{"n_layer": 8, "n_kv_head": 6, "optimizer": "muon_variant", "lr_head": 0.00508}
Each number is 128 + 32 x the weight over the matrix's rms, rounded and kept within 0 to 255. Layers, rows and columns count from 0. Numbers have three digits each.

# up: layer 3 MLP up, 3072x768, rms 0.104, rows 2225-2256, columns 576-671
# down: layer 3 MLP down (transposed), 3072x768, rms 0.212, rows 2225-2256, columns 576-671
up2225:095122135110177133122175204101147100126150082182128142239174130152126149117076157163135124118128158116105085140104133101148084154137096208154155130129109165112185125084106094094065125152144172127087137183124142145150116124081028121157111136087151185139109132113134157162104134141077100113
down2225:148107130169158149137132127168089094160104168170112044153032107166116143193095143133126137120078150066155129119116132076125159170175124103099148060145186157123142138097165116155137050101124108183150134167174085106119141097088096118117118148172032134137158152094138120156125138082097164122
up2226:114212091158071097158112160088162089150122113160124183104124135123155185101101142205111100136069112076075077088146149166132134127179078119137108093121092173221200177088106111161147103140146144110108060112146072195194118156129255123114078140108131136116130077128102199157094139148118128110
down2226:132124189183149090175075098116102103120153124080120141122077154064142082081101142165172113091150152146236135149120166077142181158144189149114067136092052151085144154106116083126156099099164124103111105138170148141091177109129078101156127178160154095156148147119093144090167157172157140142
up2227:106159124158148134150118140131105109149118134089104082158081110107113122114165139124091159117126068100088092132176054127115142090119140063187136129106135191063162106140156112144131059167109098113128139095130116108088142136130140141145119142168129121147122150081097119134144161125138121126
down2227:128116164160091151161134128169108070100133168111157108103171177117095101102140198156171184109136157083101154098079170136129146135184162117101130109107126145116146142120143086135140135137106181093117082115132090152135130103108114079085146134103090138099094134190159133141133097130114155099
up2228:113116125085129124116123089091160116138182145155119116096128168154053164159207149135117108138165150074121164158143095197098104181151079078069138100108115187104123117078101120147129111145120115140121152085106051156103172122136188086112114118182127172140072156150100113119075164104105105105
down2228:112110115120125146131075144172111198188167087077154065148153106091182119124187057163116110148093118169115151168133148104172190127156181108136139160068149117140070127114101166107163098126185144137187148153140163148155119177120116157181098167105148073160196177159134176155110119110111155102
up2229:147154107160112109124123111173155110112092124138131126111130113138123108121084134159120109142116100148142137126096155134127115176134117123120148107171147128119104158124093119099155126109153159150093121131128130118135105133154144135048117114110115087134108113152130120140144126060115118150
down2229:139134144154105160095113083127099176187153129139127066152143124142120098151147122121176134081087112167105162117099102145187146095183146116150119149090097073151152095122105136160116147170135092127156156097150147124110162123147175096112129119124139147120136140098090071105087123179154121170
up2230:073160088149102053167091058088097110109158133148102057125136116143078131096153140126083202103182130189087126075094142177147167075118143145186106101074221104087079197111146136116130139108164213110150144134098057168124158135137141121059065145148068143067118161129150160120060153128164154023
down2230:130149133149085118122084158076161148109146123168092180180148110124112102083113132165109153165112096096130077134058156112136134090237148131107160104127088137099122102166121140058149089159124097086161109081151117122082146142115085134124144135048130141118089114132106048118141150111141102112
up2231:199162133138137146166105087082102123143138082136147152125038103153086102121154144108146172141175190152115122119185128075101120147156135133138108093153122197060090117146138122151173181108111124179108134089082095078148128156057139199141118155106098104148160085121073106150127095119133148127
down2231:139133187103113103136137143088088142106132058108125172122060148094070105119119220150115101100122115153128122110180118128158138078155146127148137174129164181174103152122162224156158082179127165207072144160071127152124110066117154119144185130167075146134113150175049160135130105069087173093
up2232:138096041152158089154068115119134145111142122089149097188097146148147143084117142139067134151113143141106141111093118130133104123166160113132146190109145147107183102165116140121129092140127110138148138073124097141157114104150103138156118107148133138121187164156059158147135129112099140115
down2232:147100144139168080121102114163131113153142073116109076157087137154154113157126140153123130114163152139111119098135130136112168089110112123136076128112147138121123122120118111195156156117125136157160115127099137089132070144088146139132109096149102145114122099160141206126137179098135150136
up2233:140150105099119160092161109080131128167099141150156090143147141125112117131148130107134180109123123138138131100156118118115140149137098151089095077112164119109185147103162110150078121141132101117120045123172139152116119118110162153113138119216131103164162156100127193135128127089124108152
down2233:106179138113116123096135148122114154099138110086156106129092153145112135080109136088157092071113091134136107120104091127159071147157179172140142157100092142138116123177114154117177108106143121142165100098055172128075097156124142128108119153108114130116172122141134103129143121089093126104
up2234:116126197149134098135084101148107076088191135132153153111088133139135101141081178169075193121140092147133113148122018123093134075145174141203126048131158124106137205123189111139150142102152088104138156144154126141074158091132114136130169129103198168128130095137113150053132160115127134192
down2234:146129150133084136132119095097140145089105071124095153134108119076151142117162080121092183114149142144109133127135159107132117160107160126172183111115165129155128117092149124191149151082126136088055128116147160122162106148141183100093129076053196105134099056125140140060111107131090132146
up2235:187071138094141073176090070124121143176182068087111163099086153123092160149208149142121153142077184111090082148133150141152140147128107162139174210089134126133165133148112126106131145114105063151110128085084089196144124212183118077122151157176118169122076148129127140126121143136198134111
down2235:096068162141130134090155155115184138167116111131124125123151145153122124110044135129116134061100161094073102084136153144091086110097141120142064082113098116156121073121132154140158107100148121107127111131165169093119125119159063143157179156168132118091106103147092131144141150153161133115
up2236:200097141109155114133134174144145120066151077069145107121116107149142096093129122158114065119129164138136090163109147194073165098117107090121157122145076151117080112133151088117111098164091045105151156112136085090053136195101108177103160151124151058078113134107163144127149083123125156122
down2236:169141126147178098129087128113109077134164178127126137084138184127089137081126141101127123156117130079105130194139106098131092132154126166145185129111123106107126081090104150048112129087122116190116072085120083086117105115114179152076121166152055102091146139156121168059113112097111103152
up2237:098134117120167141079158180108116119153123154142140187127122091144086123132171138163142097105189144138072156093144069115128143087092112194098095124081133115164096198152092143169136110127120145106092107103096135119184098147105156134130118173140179138141139127155145081071121122157114124144
down2237:125141153105121146179163135159140085133116210197163128139171171125147142125132145104123121161090122145109090139099151137120178179101106090165173088069091112154114066139167143224155078143099138153187087149145132092074130120199130157123144124152107180150144149082079156110128137142147110143
up2238:073064074118164166149087104105157122088178116095115161106126171151151155142087102117179098111132095101132171116074149139187102248119130160124132154112174164065075240077091161103105136082118135141129174158120163158174208069151157132058187081204123158116091133077163086100145160090074141113
down2238:116116101083138153106176193112157098101128089144086115121072120090159074117134175173143085054195140150110155152124092126084077141115101059094076109134112126123134122028109135177121116159140130116071131079137095109161078138060146186102080131118089170151138117174098093121071074125148100124
up2239:142122177046156111073108095135175078173130084157127160125143155126119098127116156121054174131088160095118088133103101097151131110141150129116140115128075163144138085106075149126136124122082121089128151105063103137167077156105133148142165171118101121103085122126167158096169122145089122162
down2239:159157165098095154138177198135099172108120151156112117148144141134125096128167133157094176103102121185116146132082129129120120157110153095103133126066150116124172166094179150143108146125160143172113128136162107080108161102121138135111123091150079133061162142060139153154174078168121104112
up2240:140152131091073112152083142154123167167140166174101139124097157161164117163082147167090163087119100107059099133103013125115122110111168133156146131183127172172152042099060149138132127149146141133127144063057134155158091121106101137198147100173129089149147116046074099126127128102096147170
down2240:140153125098124100091084113151153186111142165147163113141113124139155133166181097138135157151110151147141142177119092145165255079093161091150109140149117104099131078120122175166159118201185084100110161109165114140041120166137152104109104106139137078189133174139111057118114089103110107109
up2241:145121145117148127154157125169075124136089085155136149133070137156122103144172100123128097106144129149134081156134036108147105148150133157137135124149138156132140122157175074113138115173115121127119135078092121097138096133086112105156139117110131112091147119090129143110131126157130107150
down2241:109115143107134128120114100107173108157051144163138121143162108111099108162107103141106126133120148099127137114123129106120161060121112116125115113127098112134098163083110111188100173111144063138132133142178133105143176136136141133117136142156147135182169120169095119141129095126152082107
up2242:123155175117150128137128182104192111132142147162137109162150161129152141138112064113148094084109150094130108101083158077163107121142144141144134115144123101127163120155147147158187093180108138129137166153133106105137103117104137170188111135167137131180183170148106141114090085071138118104
down2242:142121145131106091100111084158035111165140107206123108076113178136096161055138141155057081122102123109094138124171111072113152169200140131087108125135115183082111116119137137164134100071146125185182173171097096144093111129140160077192128142179160195154098083176074136144133105097128056084
up2243:145133129099174169123159082111108106142157153166112136153082207160108145094146107151101166151198138196091082109139166147180139128175105164148149126170142189080129172125165082124082127128129117123119110129139096162157067142108127123109148154118081131140132128138173095151117099121173125120
down2243:162218096120100140114106137112111125170159108114162109134129081110165110135106123087194152156150157126118118117101131039140156131140135164100087089130109203125124145127155147189177101166109057161085116073136091147147150132092119088126153156108115137143088152124152183141136111189151123100
up2244:161119110169158145084129136164151114117132142163153184092129142128109146152119142094127148096053163130113113111144185158082133107130148085160137148133057183122172194154151121101155154088114150138084115091136154156112174142124118146101103146126135104124106150106141156134158083208138132172
down2244:124149138098126141105106103123089082129109105103103153102129153112126093067125171178133151098215140078114136113105148148121090156113161110176137095128131149117134070090129152145112129154107144139133114118142166149081138093189182127105100142113109096135171154162127119093102062167172155093
up2245:129117174135110077129050097129063147042120104165113156159124168122114137176112121134093145143103171141123099098133082141134152105201137171103103116058099114100140120170115120126081101152099114158088067119108144104082152141119096123119137111181163116120121114137167107153102146079148141157
down2245:059128102104117168113175144133093105121216120125177099120122074119108094131078129157099104057172147116137143114071070086156120106106119110052098092145141147181116093132087157154157117103135143142186100105145147143193158125158098123152137115143199104086090145133119152138160147137092108116
up2246:132126086164129106004055129129155115076132111153140122151156148180125125117150159092089115149102143111061117142133057105100115075135020174127171170135166187190071141125117163095174156080121059116119155171177090172073132113113096189152165162167083121161159153192092123101119146169125110168
down2246:091118069082157127104139129074129034164145180141118150159186110130137200115142080042144099131178140083162095149157140136098104133105112160125144095162118127064101092119150062100110129108154124133142114100150084143169077137143124150199066074129120152124100139139134147145075151104195129081
up2247:121167130143062138076120095115127145093123099108066125122119171130120111119162157156164093123163145104088099111122165119105147192092088118112143106156160103109100089127135096143184146073092159131124165114114138148113168162124110084108074104192073092213111129104075115111136125146119076118
down2247:132133093070088164142120098110159112109126130137094098087116075098158106117051067104092125120141129131197115126177133092126103184110180105126168107124174108140140150127157123206165110176131155124084140132143145134181153103139193104151066121138105089160198139118142117119111115083124111205
up2248:169121132097087096087131123116133105094131134130107146110156094062141111131087120146152125108136086119108143096158127110108108127137135143158132110107125103077155130098116134141120115080131106170151157088148139140088126110152137106108141136121144156128086113135160099163136104100154084139
down2248:099140134181199106160162136151136128112086158120094099137154139105143102123118163137103183084083089092176093156152112093118151091083141106128113129095083091110088132162165134213178079127103147164124143095063104123118161087127107188115116117107105220160121167111156123077173141087134135101
up2249:176162116094186176114169125128116147181129165131089058114127178135142158162117180152092157152157078138158146134122081104121082133099151135110113063122105155059169161154151142131174060070133124127118134144092141164074101132086115188091127065099168163111143104084180160211104069096155164163
down2249:138119127176139154121186070066126126141173158113174145130140098103127147162147149108144141153117135115131182141138123055117095214138110129111192114091169150142166127146116150248123075126109044139151129090155114137110157122185145174117104107161170122110105146126164140120149134144174115098
up2250:129109090145071131118131158100128129160090093082143123155108200122098114110159104171179141129157123135130103124147163151139165171138063155154159161151138151146152131111124129136137107164109124156148144255147118140131120109185134171141197087138133167163167182124166093141107146044102115146
down2250:134134131139091145091150144204168173164137129128097149095107172139123108082131136147105094177118142071126111153069137122132103141092142187161154111089091122079149119143126065136103154143097105116159077086160157153155129114139158127125055144120161134185104124146110165122200135132138155101
up2251:070120172160115168086185085226147140145102103144157109116181124152102056115117110144135091159167142150131126150143185154126086087139138089095117115147115130107144147099132115114110055171089153138136131104121118138094114106063175138170163126139122132185138125156142080086117131124101150068
down2251:142155171066125140066105127137069125086130120135118183162117165174123134157132088079124119060112139080088064086179148106183133099119119156114074115134076125143135133084112087179180129116136113109212148184133064147201171096115169091117142132104156174137155155139153167162131134164139149116
up2252:117074194139170146150149155126117099094151102104155111172146124135078160141148183109199174128093112155076079169149177155179120112142142141161127118110172163109157134071117121119098105121100141148161123182154124060154155126202133125150138098115104117197181179113137143133093153042148178145
down2252:171164144138148141122161143118092120240082116189100121155154148083135102137162138075094105165118142103124143141134118134091135122137072120115136139144102169105113124133155137156165145148104152097155152125157155143133155146098087168166129150146141112109113112099103142099102085125111117164
up2253:121131158141141088168126150111191130107101127126154131139132139169136124118097094154105147095188199107084111093145171158113169160063143083105142163110156099127157161151138135139172101145103128174120197144154180114104120162143150168174142139153167138149099124106103171135126091108162155115
down2253:117111152155100172087064166163128134126064143143092099074088175128153098072097151097085117094132169126076170162140145120106142111147157141155132121126137197124180097146161186252117129108117103139165153060159104081182210167179114082106122154157110153139137133144171158137150124109133156120
up2254:156115106127168110139136094091063133075167160159123116131136119186163130198109139077118122123161147161090152140150131123135123108127131144223139163107112124096131153130153140107132113135127155120143142117130106146098167106176111122152159061132129093144141084119127143095158146125123187100
down2254:107127156132106064122114151163122143185143074145123078176112101145178138111166159151112180147162116154104101170129131102107140096130120151131139091157130143140157142138158105186143092148146142140144131047077051167111099127196097155132169152122048139090119114139159101097121127111107112099
up2255:143124078114141146117117149096130069124113101084129128154079147171152170099126134128156101157173066128065143140117118130157198099165122101082141116084183179193142102132118128087113138111162078149140108099125131228138108091050144129068102167091110182158198101064150122122084089119113193185
down2255:104085102139134132199101171055115163125158143141137130170119104049129065121125081159125162070074166152143180130099197131100125128127108146160140138159145143105151144088086194031139129171154058150143138168167193178120171146104132160165085139197170147130109164150161047140111127186144089079
up2256:162191098172147137060083117088099056128163182167143109090142127144170165074115107113060123140107114081118136101123149079118189094117111184109117113182104172105123101154137127130097110158177130178154159179133120147085147159136130109127109129138156122165149141127089106098113103069090128138
down2256:190075140130108164114136134116123108105125098122107095121110216118082127132137142107143169154076069129141135125130151154139149132193102188126175127136109131084116161117099054134097183200106127196112134103131184126164072199129136176154120064131068075161120076105100179161143084149111103118